Weights of a small GPT-style language model, trained from scratch on English Wikipedia.
Size: width 320, MLP 1152 squared ReLU.
Each number is 128 + 32 x the weight over its row's rms, rounded and kept within 0 to 255. Layers, rows and columns count from 0. Numbers have three digits each. The size before them is the row's rms in percent of the matrix's.

# down: layer 3 MLP down (transposed), 1152x320, rms 0.0606, rows 851-920, columns 120-159
# up: layer 3 MLP up, 1152x320, rms 0.0861, rows 852-921, columns 120-159
down851 115:109106092106126103150133064113169119127103143103123094139114171102099136164116151074182159135130147150109080139078111107
up852 100:092155100185083129114077109076079125134090120109127109132103136182155151155090071049096146112190143153066144120107103045
down852 097:168078142129115098150149124137116214110173142098159190127144089104127174163141123144164157116082141066165135122128150159
up853 096:124167114128112094174150167118107114171158136188182102132079131152165072193093158118123110095106078115111115167124081082
down853 096:126079149116156093152129069099162124142141121141063116153114086091118161084123113137119141179164141155137193050177085109
up854 099:124109147094088121164086217117137143138108116134186127157083181091131143145127159159121179122113125140105138132102194159
down854 100:079119119134225154090196067144050084075180092077092143100171102157085061121119131128082113097129121130157102125134095098
up855 100:143145115146067129061108093190108170151106145124180105119092056143137160161139150115070144100136117124138109102107088145
down855 103:112101145146136107141172138073097092072102123104138164176151112115171125172151125180151089111102085165036118138151107174
up856 107:127141081117088153099144163107174150080122176104092136122133052169095116134116115132122177144150162126154120110072085112
down856 105:110125100131111074173105122125108103127101110112180149110128183096206131135098119118102084097123095118098083084150177132
up857 096:106167114138125116156146193152135150171128128113156106115113085129095153086123141136208126129081197101072082141140162162
down857 096:118052134092134103067138088148151110081156103149140165121143154158097108147159065138036114137101121142146188146126144125
up858 104:094167120126121118154097101203169111112092095118152163157173087161135135165164170198080105154065117105161108154074110099
down858 109:110145122095133069116148132079150084136127153111127111124062150156096143150112130111118175080113131122093102150142106144
up859 099:161109055093121080136120118172164147156176111117183152097141045132114158110094126092107192162062082161140157133059154084
down859 102:122131098128106124138176162120116077123130144168147098173154182111152101152192139117136147145152133169142148190159085092
up860 110:153119067152067084157135166145171151168142120165161189088127137156077140183152123136177224087130143123094100116156152149
down860 102:117185122158120139140141157180181083171177177084088112140107147121188132151092081126081140165077181142140112068145179193
up861 108:106205107205183157061131115140081144124143061145195077142153095126108155129153112109116160133119126110091109063190134110
down861 112:181095114130086170149157101167180126168092200125057126072062144125073139123134140151103159158103142096129191149085134120
up862 096:157126142110154099168149109136083171140094090099177137154091086124143094132024144071157090154097142115144158153170139126
down862 097:134191172125172100131162120132097091105116123134125052119180087162150129115209094089119121119122180105164137097123172151
up863 113:090111081120119114091163132151174123134131078140156073107109075213193182101124157126148159094096138148123195128123120157
down863 111:146186144106107095160153117095132220119158141071135172105161130041063094129119084095067109152234127137162105075128096083
up864 100:166134068124083175171114094170175163099169132125167074162120074078138110140143124133105176130096171105133124098104137098
down864 102:136096171104157115161162137108137085117089097166138160146099163134143135133167171177146089090165177119109123136083088111
up865 099:168160042133089149156120122094139189151173161137100139097184117137145118130062072103123152132169084164106098125131112091
down865 096:095172147113089143124120140170116090141146088109137136096144123147134108195186134113135119052170128120137159130171137173
up866 107:180131150181141132126107149066142217150191118056147146116154132077103101125085093143099152100119074125117112144089127148
down866 107:109121139113111170163106138222113103105127103158148091122122092167143172109075167163194153137090120112137172166137150118
up867 099:185060119154107106172124123105124113107147169107129105087168128129125126141097123136135208084083104192124207105153152080
down867 104:085102082122124153076137156113143097051146095184128153199140113149132130134205070123220143090158198169130120110163135124
up868 105:127132107129124169166133165183113070091116113140092143089172112183130182105136172076114107105127100119088129170144182114
down868 102:111100176195141140135094155109107139051094086124177123146112147101147062185102081134095138121131135125154098044100100192
up869 097:167109139132155124151140094131171133105098178090091146158086116086145159101099119092120063184071098086106143074137167123
down869 098:141167133066140118088150183113100134107139123117211136086136118173115095103100105106101148073137164103139109179145060131
up870 115:156092105112152091084078102144138075139141105072115079129105119162119081108128140123128077087107150110085145125144131105
down870 116:077137163104120204124183166119160172086163147141174155132138114124150134138105125152111143169141154096110093119141063158
up871 105:130139143121162105088163176118131066158139102166127167078114127119099069121134139159113087122048161138141173150111088164
down871 105:098105130098083125099143121091115121075125092123093114145131089107211133118116094122200124204138112107115070145108062106
up872 101:110118095113096078124085158132129175128184080076119142117138090097106155158082127158143076139040133176094121152098119118
down872 102:176136131141175149084104091146103155121069123082142180180138120167089155114116153092095138102223142112167151093106116121
up873 099:138080137127177074093175146073170078097118107172185153112186125111153130153078075120177171113040128165176112131110101157
down873 099:123119140186122178129130177146083145137174198155112115199107163139075111154170085125169055032215131157118148114120100152
up874 093:087155119073129162066144126126202104168142097210113102171110144192093119193206126100099096052151145143184128127155109169
down874 090:144138147181116133154155137190074181133118109099159124075095134128169112089123151135178133151100119118088102152104095085
up875 097:103136103128047176191125132127134186119164139098178113138075080104114107110057191125137110124123165076115147124157189074
down875 095:170096120124150133095136148108121065171123118154085038127155179132095172163159152132139083136136161114113148144118166127
up876 106:090214089135103117163140183115130155148137122089134103197157123125086121106116147146126085166066133074109154131112124120
down876 102:072117087148118159147163116107152108121102081166118119099136154131155129143101118096071136104125142127141127135224073097
up877 096:176116157193106158092125129131104109164190125163118111115105148127083166136102109134134162128113175109089116055102077173
down877 095:174202096090082141104104123126183182084143125104176179131149134114151112093053164101174164131133079167142109145143127117
up878 096:087125154160115075088124119138105122082161152148155099141133162145129130127128143040164152149140116128074130140131160128
down878 096:153109092093090149169138052117116118167151147132067092137097131129115121165136139189132149097075182108171166146137097127
up879 106:170182122148163157077122148136092157144127158144109099116145112189142125100115104042118169142128110198148108108150136073
down879 101:136057087099065057224116047144142075110136070087145157125111102086125146114084103132128099114152073091133093128128113156
up880 094:087199079189110163141107127118091092095080142163062081163147130095167155091138163163161105139127120092085128075148156100
down880 101:119106103138142110082155095121125115065137149153104157079155147150072104093178135116158180077161112154122206165119075143
up881 110:156106120143167177149121157155114159110092121125126106101153112151142115106169194151117064104111120099091134203110095173
down881 111:083143135105140119102142141117148080141109134156160122147168128169121111130075177162178119137178139195140157144077177108
up882 100:103117136131184131083104151157153071145132154154130106179160154127115130169188162126142094088170181165060154118135149116
down882 103:125195129093081161129132091117112138154159094080111124114117159101150145139077149194112134204197105096141184093122104092
up883 109:167103116094127108122101177111195180147098135155160132133161114110117142121119110118125098180110171117054148138127115089
down883 106:088091161169088147130138151101121137113152101121157055143090108134110092151114097112130091145133129105174117126129140170
up884 095:122159118084165117135158113127114153149134127176122161174149156123074178151128176150103190152078177157159145163055137104
down884 096:080113142184158114110180141127129100117201114119097090095116122123157111134108066144118079126189162090066149134162133128
up885 101:175103187149111067128136181118173143073108149128166137162121178110146102135080150119183159139154169142070124060159115106
down885 094:084106095112164116060128069096140144148152102153136121087116116127093147158158070129084081149106152101173137139138151099
up886 099:176187092087099091124142104081120098157129135133064123087119114187158142147099135108105114097121099168092130167111107091
down886 098:105170121129138176126121188138126190127148106139165166092127130139076150043146095140121135181188133133176130099146112133
up887 082:161138137140146104144109087123121169109074146134175086119158136143130137148093137108138180130110095068161065142179086170
down887 085:089163167154177099134177162118074130138155109099064170103159092114107197119112088139125085152098153183061094112148116081
up888 107:133148142157114122134149183095046171150161164032151117125155160088126124065101116167153156167113113215085121130100091163
down888 096:149168100074137179175152120214127113129157179167144124144120115134166174194153146118119159095135146043187113121111156113
up889 110:093170047110116067129150108122151110138123203050130171082099121142105184154117128124140222104088114146160108128118175122
down889 103:086177128104112116141077180159176150082096125129085137154085154097117078113095135138101113143202167120097160149102123159
up890 101:094103102151163052151176109181098096131104142151081062077186143093132105153111077121069144110131150170124098118142107104
down890 102:099178124143158137156099122071121143135135139057121120182140088130070138113129126132192086089180109096149137093119142133
up891 106:095097102201167098090107145073149106174114162072131178094182093073056163183164140155084147089122178130091144132103137152
down891 107:127123132121109200107105076112128162142154151154119065183100186180237106161132095136201147181154133180178110108089092080
up892 102:114174056138085167123122128138164107148127086126145093136110087146122136064121160155083087071103150133140195160177129161
down892 101:161109144157157132068164102142079168059151141111103129117102155121101147132158157130133067157182151118109105138125135086
up893 094:143121141166159098180079143081102161089153122143138190089150145169198033044081160153090137094118147121098184100174149135
down893 092:100165185122110126054202097118150070180152113122120084224152112085107179205172141118135083117090103148123060113092141136
up894 097:066116134224157126139125108139177101139096189133152138098173094135144184143089145104108137121124173146155164117139153119
down894 099:176114113134179150090121091118156199035098148089109128139124095148115097124159171161097064119097161117127122097135172132
up895 093:141149155157159058102118136152108184146125092152115106119176147139152124175065090088158197140202118126148115184105075144
down895 093:129167118131189144132116164148110149172148144064064164103099164135101153104132136152132093166067108155160083071143147096
up896 096:171137108121094126044000092163076144108133137101132125151114097145085073166114099094096121148193212136131114099094147153
down896 095:091100168144166157153169145121160106181121188113170166125147135071171152166156184161070173132063076111115089113191173103
up897 100:114113123131121084149102172162142091093125099076129117159105133121116126174137113136145111156137145136110211152162075087
down897 105:156098153089150173141128139096113095159170164164143074093105186110142114144069162228136106170138159095160101115150148108
up898 090:139137116118171160127127149075134102154146106146059071110129091112157135122106111132138068084128176168146183082146081146
down898 097:159155155169113124136113096165169094114084111154169130168192102191163095156079092092102172141176077061148095112142141205
up899 097:111145079137145174098093164132147146123116122110128152098078125114096156083128078141166080104089175084097168111163155100
down899 093:128140089095093102188161086061176139135124107144112116113126095108103125156121138117151129136132109139098118108152069138
up900 107:103083119130155115159119109098170103113071123165100146118155154091115172120134126191090184179047109150134184107119131093
down900 101:177097117119086046066140081109138157141149113083119176166104116139135136143160140116143110069100115103173110165152115149
up901 090:056145135113112100100119147099116103122068027109148143076140170138155137115067112162119116148058129138124122102087156173
down901 089:156116108192091177120114118134156104158147156141103129183067083156084120129188128106170136108163109102109138149137129128
up902 106:071112088143130190103169088126096167114117160135093143122090141110123152121147171115104165166073109067140130127220194087
down902 110:158187115088070072156101121117143092103103125150103127087185146122120160129102134157148043134173137138160124121081037107
up903 094:118133095142144128140129126099070108099144148166114145111145134153122123157083122142097120117127131123156128114096148110
down903 096:123120147150086066156055085135198175094074088087116110138146075119114124148199172082153130146119069076145092160135082087
up904 093:125131130087094096130110173093133079079135117129121118094106178118110113172195155132166138127121141111032182138096119147
down904 089:126101105207167131133170130151110146142116115128083147160165098141151137171144109114077140102134133138136104130138166070
up905 102:144171055164167061125097151176156069139182166174107082081115137074126125123091093109165072136126153178129151111066094165
down905 101:141110102102132154130122181117152170081136083126151093225145140179211128132145170127107204137049122116100162137161104105
up906 096:148143169101181076117153128115143091118170104175150130124139130102129125070097087164147156134108108180171159081133098140
down906 092:108132110145096141103117182109110148130106152102083121113077153086137159168142161081123080096148108124065135192085131095
up907 106:140153139137105135105155189139158120093189106100114103116137096095078144108119150075096133106164146136122166134115108160
down907 100:089158105103113084140127119119092058172076106238196171125165136155133110156124116126110053138149178153133099142112134088
up908 098:136147139136105114134171108102157158136091131112138106159128113141137113192111109093152139137089071135160162094109110124
down908 099:137060117129163150155114124144085101178089081170101110033147150157127143083088099093113104116174160133120138122110104105
up909 107:220117141201152087090146079189137197128098116145151143092078072099196196107116079168133169104140118165156138158146112141
down909 099:129142136135129155133118156117133135198171134125053133119157102113104108153090110078157112144146165092152133099133170158
up910 096:130099145161152128161135125115128108151160154149159080099065136076152116112184192182137164106063104116131142139137132136
down910 090:164116179131149102048148136165123082108126168148115161106160115112103098111128109074142104100069146149117184145111146159
up911 091:144141032109117158086085130082159151119159111154125055099137081159179146059147080139116138085158114153163157060184142122
down911 094:127114177143121099147146166113099083154094116166096084144091152128077070167173127174130151129083118146060179176112140164
up912 091:124129169146129158078123075171159138145098135163082078151174151085117158158144113147139140125126176152196151101127089124
down912 091:129126144115102078148070121069164105084111118080139166098073161077120115082096080078171118152100093133130063137125132115
up913 106:171184138167096138137206156143129146090096128136139154145120155138149167194193122140139118114131166117089133197127112190
down913 104:097076117103190166100090084145154140113077112183104129142138059146123160094120165082104087184153099098097132146133136129
up914 095:182140056138090084104116116074136152121125130132098071090127173151147113113079155097118128067124171128126127127169080189
down914 090:074146131156201098150168132173127094146152185115137146141191070125102086166138075165093196187085084072141087139128151113
up915 108:160106144128084128150160128109109108114173137103166100090157096095119115073188137096094110079118068140114202194114107188
down915 108:078163135106140162110077168105110125151115122122094187097087205167152106122146173086141144143137157134091142086097128064
up916 100:190100124099061126168151149128176150139160124168144118139152112092115162089102150055129139180159127067127072177101104057
down916 102:127123094157144087119101161122140103128116162162130159076111123129074097191115088143201079113162153171088117122158153120
up917 086:126169076085094138063097142147098140097192125091159115088058105104150180123192151122114088129144153131100195112129069165
down917 086:080086169147133113176184135132096123147133107106121134147138177084123075093100078082174139127066154133137073171144118114
up918 091:131124052138154098136123141116154127167087159080129128145143151131154132162135115087048124118130145162090172145083121130
down918 087:133055173186134136091136156119085104114116132112131146168093071136098086098176130144112167123087106123151145143105135131
up919 094:069155098127118126173159153112096051158196129113146076136099152124068104094147185183111133093050184108092126130119129097
down919 094:153149090118154154130154166120146106104090144095144118166159124195203160135165079079094124129159138141116118115087171110
up920 106:138092141192117110141114132165111047101147141070160149118093084122155122074075112107110155105133126095072176140071084144
down920 105:214134056149134141126102114099102180158125102178118129101099145160129115160189132150149163133130201164171084109141105119
up921 101:151106108164084193120133121064126164122135142112168125149152161095158123181142174136161124173157080116106102109147131090